From a checkpoint of a small transformer trained on Wikipedia: rotary positions.
Each number is 200 + 20 x the weight over its row's rms, rounded and kept within 0 to 999. Layers, rows and columns count from 0. The size before them is the row's rms in percent of the matrix's.

# gate: layer 5 MLP gate, 384x96, rms 0.0828, rows 277-287, columns 0-95
# up: layer 5 MLP up, 384x96, rms 0.083, rows 277-287, columns 0-95
# down: layer 5 MLP down (transposed), 384x96, rms 0.083, rows 277-287, columns 0-95
gate277,101,194,225,210,168,199,187,165,210,187,200,185,213,183,163,201,196,193,201,174,192,179,210,205,208,200,193,197,171,181,172,203,193,228,169,202,183,174,169,181,169,181,208,221,164,220,226,217,231,171,210,204,199,183,185,180,208,221,206,221,197,222,195,182,207,225,186,191,225,225,212,193,163,178,185,178,200,176,185,214,199,212,179,186,247,210,208,242,224,213,231,179,209,214,152,221,192
up277,104,227,177,222,146,209,200,169,182,196,233,204,213,176,231,194,191,179,205,197,208,201,213,188,183,201,203,188,200,191,218,227,184,172,206,169,160,198,193,192,214,187,209,232,242,206,217,184,186,183,213,269,198,209,167,189,162,208,216,223,189,204,209,223,204,186,190,202,200,215,202,205,169,192,240,214,217,219,194,190,175,204,226,233,194,208,212,201,214,201,191,212,229,184,229,189,180
down277,107,193,249,197,174,193,177,217,231,206,223,216,195,197,179,180,184,200,177,195,211,217,218,207,193,203,213,220,191,205,227,197,203,178,180,176,229,185,203,226,184,212,199,168,210,197,198,205,187,211,170,198,196,176,219,170,179,190,197,200,188,174,222,185,150,196,182,196,167,228,234,176,223,186,234,189,226,205,187,185,190,164,217,217,188,172,177,200,222,213,214,233,215,181,239,166,223
gate278,097,198,185,224,212,179,185,224,201,202,220,217,238,208,242,180,182,191,189,190,210,161,231,204,219,171,213,233,191,183,194,206,211,187,159,203,240,201,215,199,241,188,208,169,210,210,186,221,187,222,207,201,182,198,197,186,223,197,207,185,168,201,209,216,230,214,188,202,208,168,194,254,220,203,203,213,206,188,179,176,204,189,184,201,224,179,167,168,234,199,224,173,170,173,212,203,205
up278,102,172,183,199,172,200,165,211,200,213,194,173,174,183,181,193,180,213,191,228,201,224,168,218,201,181,216,200,214,213,163,191,175,209,174,264,163,221,187,181,205,209,194,186,203,190,193,169,203,192,202,202,230,252,211,191,164,199,228,191,204,177,216,198,198,177,214,222,217,191,210,184,202,164,228,197,170,232,199,171,191,209,195,218,208,214,195,216,162,190,194,192,197,208,181,173,220
down278,107,196,168,184,169,164,195,230,199,202,184,229,239,206,193,208,203,191,187,206,227,203,206,199,196,200,179,216,217,231,163,191,169,164,188,208,193,200,195,163,181,197,197,211,170,166,182,189,199,212,182,187,210,206,191,185,155,230,233,226,206,177,213,224,201,183,225,185,192,207,191,175,218,186,226,195,229,182,185,174,200,235,232,195,224,189,182,234,227,193,178,159,202,192,190,202,195
gate279,105,172,200,215,210,189,213,182,221,195,194,165,152,223,188,197,206,216,217,182,213,181,193,205,217,214,179,225,231,224,231,200,189,209,209,217,192,196,198,192,205,164,203,177,217,199,198,180,204,231,202,212,200,190,226,175,210,243,190,246,195,199,180,198,218,184,184,224,182,161,195,181,208,209,216,249,212,201,212,240,195,218,212,224,210,196,234,163,233,215,175,178,175,229,203,205,189
up279,090,188,196,246,196,179,205,201,191,233,233,156,183,185,173,197,193,209,215,217,193,234,199,176,193,225,164,170,167,231,186,205,193,208,225,236,177,225,188,201,214,207,193,205,219,210,219,202,185,206,199,185,216,234,199,149,194,202,190,214,196,198,210,183,181,174,200,240,201,203,195,223,202,223,210,217,209,184,183,219,165,210,194,209,174,218,230,190,189,187,165,214,195,179,186,189,159
down279,101,225,172,175,195,223,213,190,184,209,196,256,204,169,218,192,201,184,212,188,203,174,199,208,197,188,210,225,191,178,171,181,209,188,159,192,228,184,211,239,196,228,216,195,232,195,209,191,205,170,191,207,212,161,190,211,225,152,230,187,192,190,193,239,204,212,227,170,199,194,229,216,216,202,201,202,190,236,179,182,210,191,212,210,203,167,177,242,196,222,205,206,184,201,207,232,195
gate280,102,190,191,186,189,164,212,172,233,194,208,210,217,215,187,214,208,226,178,232,221,221,191,215,195,223,219,182,216,229,210,199,195,203,227,221,211,198,164,225,184,185,173,186,222,196,193,177,221,207,210,231,223,184,179,182,214,189,227,203,192,200,216,197,214,199,221,169,191,182,229,211,178,177,218,196,233,151,234,192,240,201,247,203,221,231,175,221,177,218,198,192,207,184,208,173,195
up280,103,199,221,194,220,171,212,200,194,191,181,171,197,231,203,173,171,211,201,188,196,209,238,231,176,182,204,238,235,190,195,194,227,216,213,217,228,194,212,200,245,163,243,220,179,212,190,194,170,215,211,186,181,216,228,205,204,183,176,200,219,187,225,179,194,228,204,217,191,225,215,190,208,221,171,181,210,181,179,156,168,170,211,195,201,219,215,182,187,213,194,226,203,172,200,191,183
down280,100,177,198,218,162,181,193,185,172,190,184,202,166,247,195,224,201,187,200,204,189,224,209,167,227,204,193,234,191,177,212,204,200,198,172,194,169,240,196,215,193,195,220,186,175,185,187,230,243,193,231,202,215,174,218,207,176,192,201,189,208,244,210,181,197,183,202,216,221,197,156,197,199,226,213,216,186,190,217,201,188,195,180,166,167,187,205,173,178,224,209,211,185,220,170,203,171
gate281,095,173,236,192,208,209,185,201,191,215,185,227,223,220,179,181,175,201,176,204,188,216,187,191,234,209,218,204,221,203,178,193,170,219,190,200,204,217,217,184,167,210,227,191,211,225,201,187,234,181,180,236,206,231,182,179,220,184,199,229,205,205,227,211,210,211,204,212,165,215,248,187,194,203,208,215,206,210,161,210,180,204,239,242,190,186,219,213,193,195,218,209,222,224,253,200,174
up281,092,219,243,182,219,193,196,220,185,203,192,187,170,207,183,181,178,179,212,160,184,165,179,194,205,232,188,181,190,185,184,179,187,198,187,152,209,186,194,191,202,210,212,182,227,198,188,202,157,252,188,211,220,199,215,192,191,214,172,149,224,190,189,220,192,208,226,190,175,214,209,226,201,210,169,236,175,203,198,167,203,193,190,216,200,226,156,195,203,210,221,196,190,204,223,210,198
down281,096,189,178,185,199,203,202,208,225,200,214,202,213,227,180,230,245,208,205,174,183,252,218,209,208,186,230,253,204,227,210,199,200,206,179,197,192,200,247,157,201,209,229,187,184,218,170,191,223,196,171,185,176,209,199,193,174,176,173,246,204,191,172,204,173,203,168,191,189,186,185,199,191,177,220,190,195,184,215,192,226,203,195,230,203,189,207,204,165,219,195,201,175,183,211,187,211
gate282,092,172,215,197,184,205,168,196,182,176,158,227,194,216,188,187,222,200,199,163,195,222,194,219,228,236,195,196,209,174,192,198,216,194,217,173,191,226,239,187,160,207,183,196,233,192,183,231,191,233,219,222,186,199,202,214,191,213,211,217,201,193,174,187,242,173,205,206,205,199,188,172,179,211,241,227,210,193,221,173,190,215,198,173,189,201,184,171,181,213,236,165,222,193,187,213,180
up282,089,180,187,201,218,216,153,179,199,237,192,209,200,198,210,216,182,213,191,205,211,223,213,189,193,175,198,217,202,201,175,192,221,171,199,188,184,206,245,186,203,237,208,188,211,193,210,183,201,189,193,178,197,216,176,178,175,206,187,227,187,206,223,193,228,216,198,195,193,253,188,158,206,191,243,217,228,200,203,230,196,171,226,187,202,182,205,205,258,171,207,227,216,203,170,165,197
down282,095,190,211,165,206,214,201,182,235,209,204,188,200,215,211,204,198,188,189,268,224,237,217,185,232,168,198,194,212,183,160,161,164,220,212,179,187,225,187,206,194,206,199,207,191,196,229,166,211,216,223,224,182,197,224,192,207,193,193,165,228,198,170,175,177,201,193,205,216,210,231,194,232,206,194,222,186,201,200,171,182,209,205,186,184,243,185,222,195,191,192,191,208,189,188,175,227
gate283,097,170,202,171,186,203,179,193,181,201,195,195,175,172,200,231,214,205,205,222,225,202,210,192,228,195,223,192,195,176,199,190,191,225,230,197,171,194,211,222,194,185,204,204,239,165,188,222,177,188,249,184,243,205,211,204,216,183,219,200,208,173,251,160,207,203,223,193,202,196,211,211,180,187,188,134,186,197,189,189,211,193,225,227,212,179,189,185,189,205,187,206,208,233,182,204,228
up283,096,196,184,197,227,174,205,184,162,207,218,212,189,221,183,222,223,228,210,212,181,215,194,231,198,214,178,197,178,224,163,202,215,214,237,186,224,201,194,198,205,193,183,196,206,181,232,240,197,182,213,163,218,208,191,220,218,183,206,183,205,190,228,202,234,171,186,201,210,206,194,230,190,217,231,208,167,213,169,214,202,218,217,195,256,193,232,166,194,213,227,220,202,172,219,178,214
down283,097,199,170,208,200,205,202,179,197,200,187,198,221,201,186,157,181,218,182,190,199,184,188,188,244,210,222,210,145,176,228,237,209,218,212,199,176,174,177,210,204,207,187,190,215,174,212,191,245,234,218,209,225,223,185,193,183,171,184,227,199,237,205,189,227,188,229,174,211,193,200,198,220,201,182,207,208,215,164,196,220,217,181,220,202,199,213,215,247,166,180,193,216,224,190,194,215
gate284,105,228,193,196,189,209,206,198,232,194,226,223,236,202,240,197,187,191,216,204,196,159,191,214,200,254,200,198,212,193,198,228,203,177,208,190,210,195,248,217,224,164,225,214,223,198,201,201,161,219,212,206,205,198,165,232,186,196,219,205,212,197,208,206,187,193,228,209,252,178,207,171,205,188,212,209,207,207,214,212,222,184,195,196,199,187,162,245,226,213,200,182,200,174,176,235,196
up284,104,182,193,193,217,214,208,191,246,163,224,209,221,185,197,220,206,231,172,197,202,172,197,165,217,231,194,198,188,203,206,213,186,225,176,212,199,155,185,217,238,210,180,176,196,188,184,211,224,215,201,197,190,195,246,210,170,215,190,208,184,188,181,212,189,214,177,221,217,149,189,170,172,220,189,192,211,185,171,208,207,189,206,224,170,198,158,199,198,206,169,225,226,218,206,200,204
down284,100,199,180,179,218,224,216,185,192,205,213,206,229,174,235,198,180,156,150,192,193,220,194,194,184,162,209,216,230,225,165,216,220,222,194,197,192,189,197,210,202,234,242,211,200,222,229,223,205,196,205,171,219,198,206,185,209,204,185,167,225,219,220,182,213,211,172,206,176,208,210,202,179,230,211,203,207,193,190,173,204,177,219,181,221,192,216,198,197,167,217,232,172,242,207,193,223
gate285,102,204,194,201,225,254,180,209,223,218,225,205,228,211,154,177,204,219,217,197,205,217,202,184,206,206,168,197,191,232,229,241,250,178,205,196,191,220,213,187,216,162,178,198,210,181,155,204,174,213,176,189,199,166,218,193,211,212,184,220,205,215,238,197,161,162,191,212,200,191,170,192,171,198,216,189,215,202,202,191,221,219,208,224,201,198,185,178,184,206,210,222,204,193,200,214,207
up285,101,204,176,208,223,166,165,211,160,178,227,196,212,237,165,184,206,181,216,202,182,230,167,228,202,210,203,195,206,210,207,185,182,201,212,189,211,172,162,185,184,193,204,190,205,180,224,198,170,225,200,170,206,227,187,201,223,220,213,229,176,169,184,210,213,215,227,157,195,176,192,198,222,194,174,210,185,183,189,206,193,190,206,172,226,193,190,200,213,191,235,182,230,208,172,185,240
down285,107,207,177,181,209,230,236,164,207,196,222,204,234,173,226,204,164,227,190,185,172,217,244,201,199,195,204,163,211,217,169,231,239,179,174,213,212,228,215,202,196,211,177,189,237,185,172,221,193,196,187,220,203,177,206,178,182,203,199,220,194,195,197,207,208,174,219,210,219,162,205,201,189,218,199,225,176,191,212,213,217,216,202,222,219,176,179,207,182,216,181,214,193,234,201,208,239
gate286,100,190,206,198,216,204,195,221,245,203,223,191,238,174,190,171,231,223,234,194,142,205,174,170,178,203,204,221,212,199,201,207,147,204,193,201,207,206,217,219,238,235,206,209,174,231,235,187,174,193,182,152,204,216,202,185,211,208,196,206,204,222,181,186,208,173,210,185,224,188,215,219,191,204,199,178,164,196,191,234,189,196,211,168,200,219,200,213,211,179,190,190,186,207,193,208,187
up286,101,168,174,222,220,204,179,190,197,210,181,230,203,230,197,178,189,188,158,182,187,208,173,228,221,186,187,193,188,194,173,226,233,209,199,158,168,198,166,220,199,193,215,207,205,185,220,206,169,203,218,188,207,168,223,214,186,216,187,203,246,195,204,219,182,151,194,188,222,240,197,209,166,237,183,222,216,171,212,211,215,204,204,195,186,185,213,203,192,219,193,183,232,190,205,192,176
down286,101,245,208,201,219,203,190,228,179,178,188,199,176,172,193,184,227,207,198,205,204,192,197,230,234,200,198,207,201,170,221,201,189,168,228,233,218,225,216,187,187,215,225,219,180,227,195,257,186,216,185,205,197,184,227,203,204,170,212,166,166,210,222,158,202,191,208,195,219,200,197,225,190,176,180,189,187,169,179,178,205,191,202,204,199,192,176,235,222,184,212,227,188,221,165,200,221
gate287,092,244,182,188,239,171,183,167,176,205,217,231,198,190,231,174,171,200,199,193,222,196,202,207,172,188,190,188,192,220,209,181,187,199,198,206,193,199,197,180,167,167,188,211,172,167,204,174,222,230,190,164,218,201,185,203,231,185,180,162,186,182,199,242,200,242,186,189,221,197,219,215,209,202,212,192,189,218,187,210,203,181,222,210,212,203,213,209,204,189,252,176,203,210,168,229,205
up287,097,208,220,212,146,201,209,212,223,181,182,255,185,211,185,187,208,223,204,180,197,202,208,195,221,174,193,156,213,196,201,186,214,202,208,194,186,209,199,202,175,169,177,201,155,202,216,182,224,214,197,205,193,196,213,215,212,187,186,180,210,222,202,162,228,204,206,217,196,168,237,200,190,230,190,209,191,216,184,194,240,206,193,211,227,232,219,166,233,221,179,215,156,203,200,182,225
down287,104,188,194,196,230,208,206,223,221,200,217,204,199,215,197,231,169,176,198,206,207,189,198,179,183,194,200,199,167,189,202,222,181,163,207,210,207,212,198,189,200,182,193,223,188,166,212,199,196,201,182,216,251,182,217,212,222,207,183,173,205,174,207,187,194,168,195,151,189,188,170,217,172,225,216,167,193,230,212,197,225,200,162,237,197,227,205,249,197,223,169,172,200,202,202,163,173